Part of a small language model's weights.
Size: 12 layers, width 64, 3 heads of 32, MLP 256 GELU.
Architecture: LayerNorm before each block, learned positions.
Training: a variant of Muon for these matrices, 107M tokens.
Each number is 500 + 40 x the weight over the matrix's rms, rounded and kept within 0 to 999. Layers, rows and columns count from 0. Numbers have three digits each.

# layer 9 attention output, 64x96, rms 0.135, rows 0-63, columns 48-95
524419458469507443545478507485454516521550479447579468514469508462465502432439510493572503503498513497465548470508526563554463498484535494499440
554558485491452466516574504398452514547472432463473452493475464469525510419425469521481459473501547495543522502521562570537390484512527426521447
523544478531536539531506526402442515485520487529474475554529519420508509463529522499528528482454485486551522565437476478554559529446535502411566
460496571521533478457510544493460475463495500508524485515489495556459466443412496599473502511532508546444504552446457539508548495508467506479485
497546484468490532497554484547467518447616501606463484454492457554474530529544490497472508468557489481496540472514463542447595506503503514490440
472427573491570483506632543443479516533596474535585470513581489488430496601516440492462485527497435545523473537492482502494530509520489515498536
539468440546430530474470437590472533535443502414516498477473590513527479528509500553500507476466505452457503503497519498512505505493468522484514
479461517465487442467555568620487526575453450460472500493519566485467452430490499509480449495535477513552478520451457506427487504530531563565503
520529538464535444569497455582451534555488495459478559530531504492534495511479539463488467490513471532544505451522515508460475553611537496487497
521481487449493478395425524487481508405377485518503533522511514519510493514433516513503473480417502525469492502440435528440487472543478568526550
537534479535390597484522441487543543494490455458474490543449449543467435532532445526515514470437526421500469456562499454492444497505523487493477
541512537501447500490513487491572499425502493522488524517386511492434509476508550502602501517524512512445464490551484544475498584469513460520550
483573462583440483483556457391526400484468513463582480540473467497517545476491517444489502467561526438493506496528469484545479526501445510592536
375529526540497541463509486526517434476540459481532630566513472465489546443494497433448527509513461571486534499533602468492525448525481443487425
490492565518475520515477485503513543469573506465528474414537459495436520506553547409485493530493486490491505439458588486542535489454478523466523
467515527511472438468531555461488525470474477545443498512550496469495459434436540467508508467464511437530552477538485491531479441566445472420526
424577499517467455497556431545511512560432512587431524533513497508516539552471519473462469472516521534470528498544547419547501511504517513556512
478504481505419487470490610554450536560506533563462519483467457526513476530494516463455520453511442465454509455497494548495514515477576450456516
446484480557442530551545504574538503412530493526538476540509493536498475510469532504440503485554483534535434498533485513502551490455476463472479
472486512533559466526544511463517476430492512527481503521532546491486495532499492487482502534503501499517529472493479549547527548499507512425524
503473561495496458558433489475521525465593472462482490508506490549480504491520463498518493531485483510575499542447533498492497495484414434497543
493515531512461443456511467461574564483570533529513514395495571466524524480481521481509573431542474556540456506500469446512469550435531435519524
485563462422507466491479499477475412484523478444412556453494516488527518526557507522521557529458507532498448503458469484527480449531494489509562
465498527444536381505508507531523511530488526546576536465497509513493474465491448503451449532554552526475528522522418443436488521535500534436507
412509535485541494530463557540509446471494503448515450560472542491442524511540520523512524586526476562529479577484466457433522479531419501451507
512439465473459596517547507459525464471521522449506544512486551529572511394522440504479518536523481520499450500523564507440515511519540543518494
512524488486549516506537479535559491523495521543492496481502525457483483513458526472473488453562523506465457510546523494519460568471450512525511
478468482453497519510590487573400485461514541515536505537490552493569459515479494538445485559588532471439528549519566508411522430465493466546461
555505543535511506561554543549572495482554474514498463558522506518484626575461479507456521590485518504495566576498415515507488549595538505413480
499441520496516487492472515485590397491481483449523547607499472491482477510519522549521520493501499490462449494467488514498480481511483505540488
493508432498577522456505414499502454439483468517543490474446489546464494511472554487487504494539562503515487560460507414550542505482462449594483
475469587546518500540521506566501632546597542560462442482556554481467502492492545506486527583508513455533528583550513496538540495465544537482534
489512551559568604536436530527545500458399547522506488464505498458468445481426546529481546561520527521577453500463463503464547553505425490509409
467605436436542501535472479495470480471491447440482421502525526527520537475548525504542460486564459504512515492476576448522436515511498531540557
489512529520562514492411442478500560485484506577465464444485455538563495499464488452517458487481479387548495517445498457470478510451461502511477
455494475577481474422536519458430542470482436408503541508501472481572507486453498500465490546371492503465493498505554536541484523584465491479412
491428482516503462507492527540482548602481567458547458501458494546484443524492460573533492486492531471485495494427531494470477502511479534505512
480530508457494574618500488472623530447515518511415461522524513511474443522551505461484507508401474537516487440543478462488507469494509441491468
486463408507396496404505487520439431526390512508492555476425523554518479467485464529533593506505456523467482494595478509543511519524497544546398
565460488562452472484540438531524529544512514580552484486496487544510540494557461492491508472511463420524503394507440512447383487497557452548483
371485547455481592466508500464478490492531486542495523499494496450508529490504497449515540524507588492475555494474608508505577490481515471581561
486426428486565507492450486434452503487557515430469507575504460490494501490541474557513473442537577492449448472518507554439478499437569505497434
453518490494499485454559503502577482518489540476496583498494534474500549532480525439488479523504512574473474568539476454537450428523543518508518
509496481454501478479471462449501563581500487480557509463543407504523493496505545482506491510535522521477535437506486536521429466500502452494536
629522467531590547504393436491544452566524487478502486542567474388516552530555466537523525518481464426487520425470431502534498462494510594512526
463555467535527474464544519548536499481448433494502520549513489457497547538520480520518462485395468536525522527490504472510490538519516461529473
490498470552486526583520478482519522545449555499523490470511509497492477548531484512510488480485559428463529492503452485531509473494569454490510
553549542450539534442532535538568539563464480435472446456507494451484522490513394486502512533478519483496535507556450557491539448569450495506558
543579438518479495395412569514533477483566474427525514440468437495503522422391543452509476568540562512473493450560545485600535453488434553511576
507508439533504462534466475484510524502550615442457498446517580529525467487504490515485500487497544457520476480544439495478526450436502527479499
599475480514540426513420451527473486479507501569556530511490489525504499459533475525564424462480490486524465536467499557507500491505513431479504
488511420488451420555438529500416607474510558516449535426573489568519507595491474464536524433516452419448482470495543525521451513472500505431468
611474483521482437493494560448458470510533473484526535425489469524509483514491469502466469456461504486488486496447527506509530460475446573456449
471448594484453638505486438475460492402426559519469461519565518441453515546567466476557510506491483605522475503518478476499432475495537512499468
420487542545491499491473484555532518575510548494561484503453481507457560525577585535505525525486510544571515496552482536489502496549516533521564
596495516436526477494492639500482438520400442424478543448485508478532471435495502550400531503502435447481510493444500514473499537548564545501519
526505548465538568468458525486432532537499449510448473454523443463523485532528520478527482523467547513424531495466565387525522511466526502535494
493437464525461496484465458544466517588532456557585558544497509547510449476524553520448477546492599515460502486488534503504459577485444538560474
539374510486498450528561450506534421491539469583477551580482495470515519499493558480480484462515464532535457465534446464520572533465563441489523
482518462470503506537465467421489512451470565496499435499491547474484497573475455540533488385526459480495442458493527482471522442485503471468482
514576536468534519479502493521537449546494541534462469557462494519551469532496466483454470487487482555527550546566481489444505567536491539460491
551482518465522571510457500479503483488480439501505475492483467524498458464553506516563555482510520503439493561402531550507503456460492550516548
547494539459507505556456538492492439501465539520500459456458513551553534520513474465577457480436407502559481517419512513503533488490507531559454
513562504501526548520507553442413478516491514547451476478526481495516478498518494534579525518471475498553610525534494549475464539440476479455515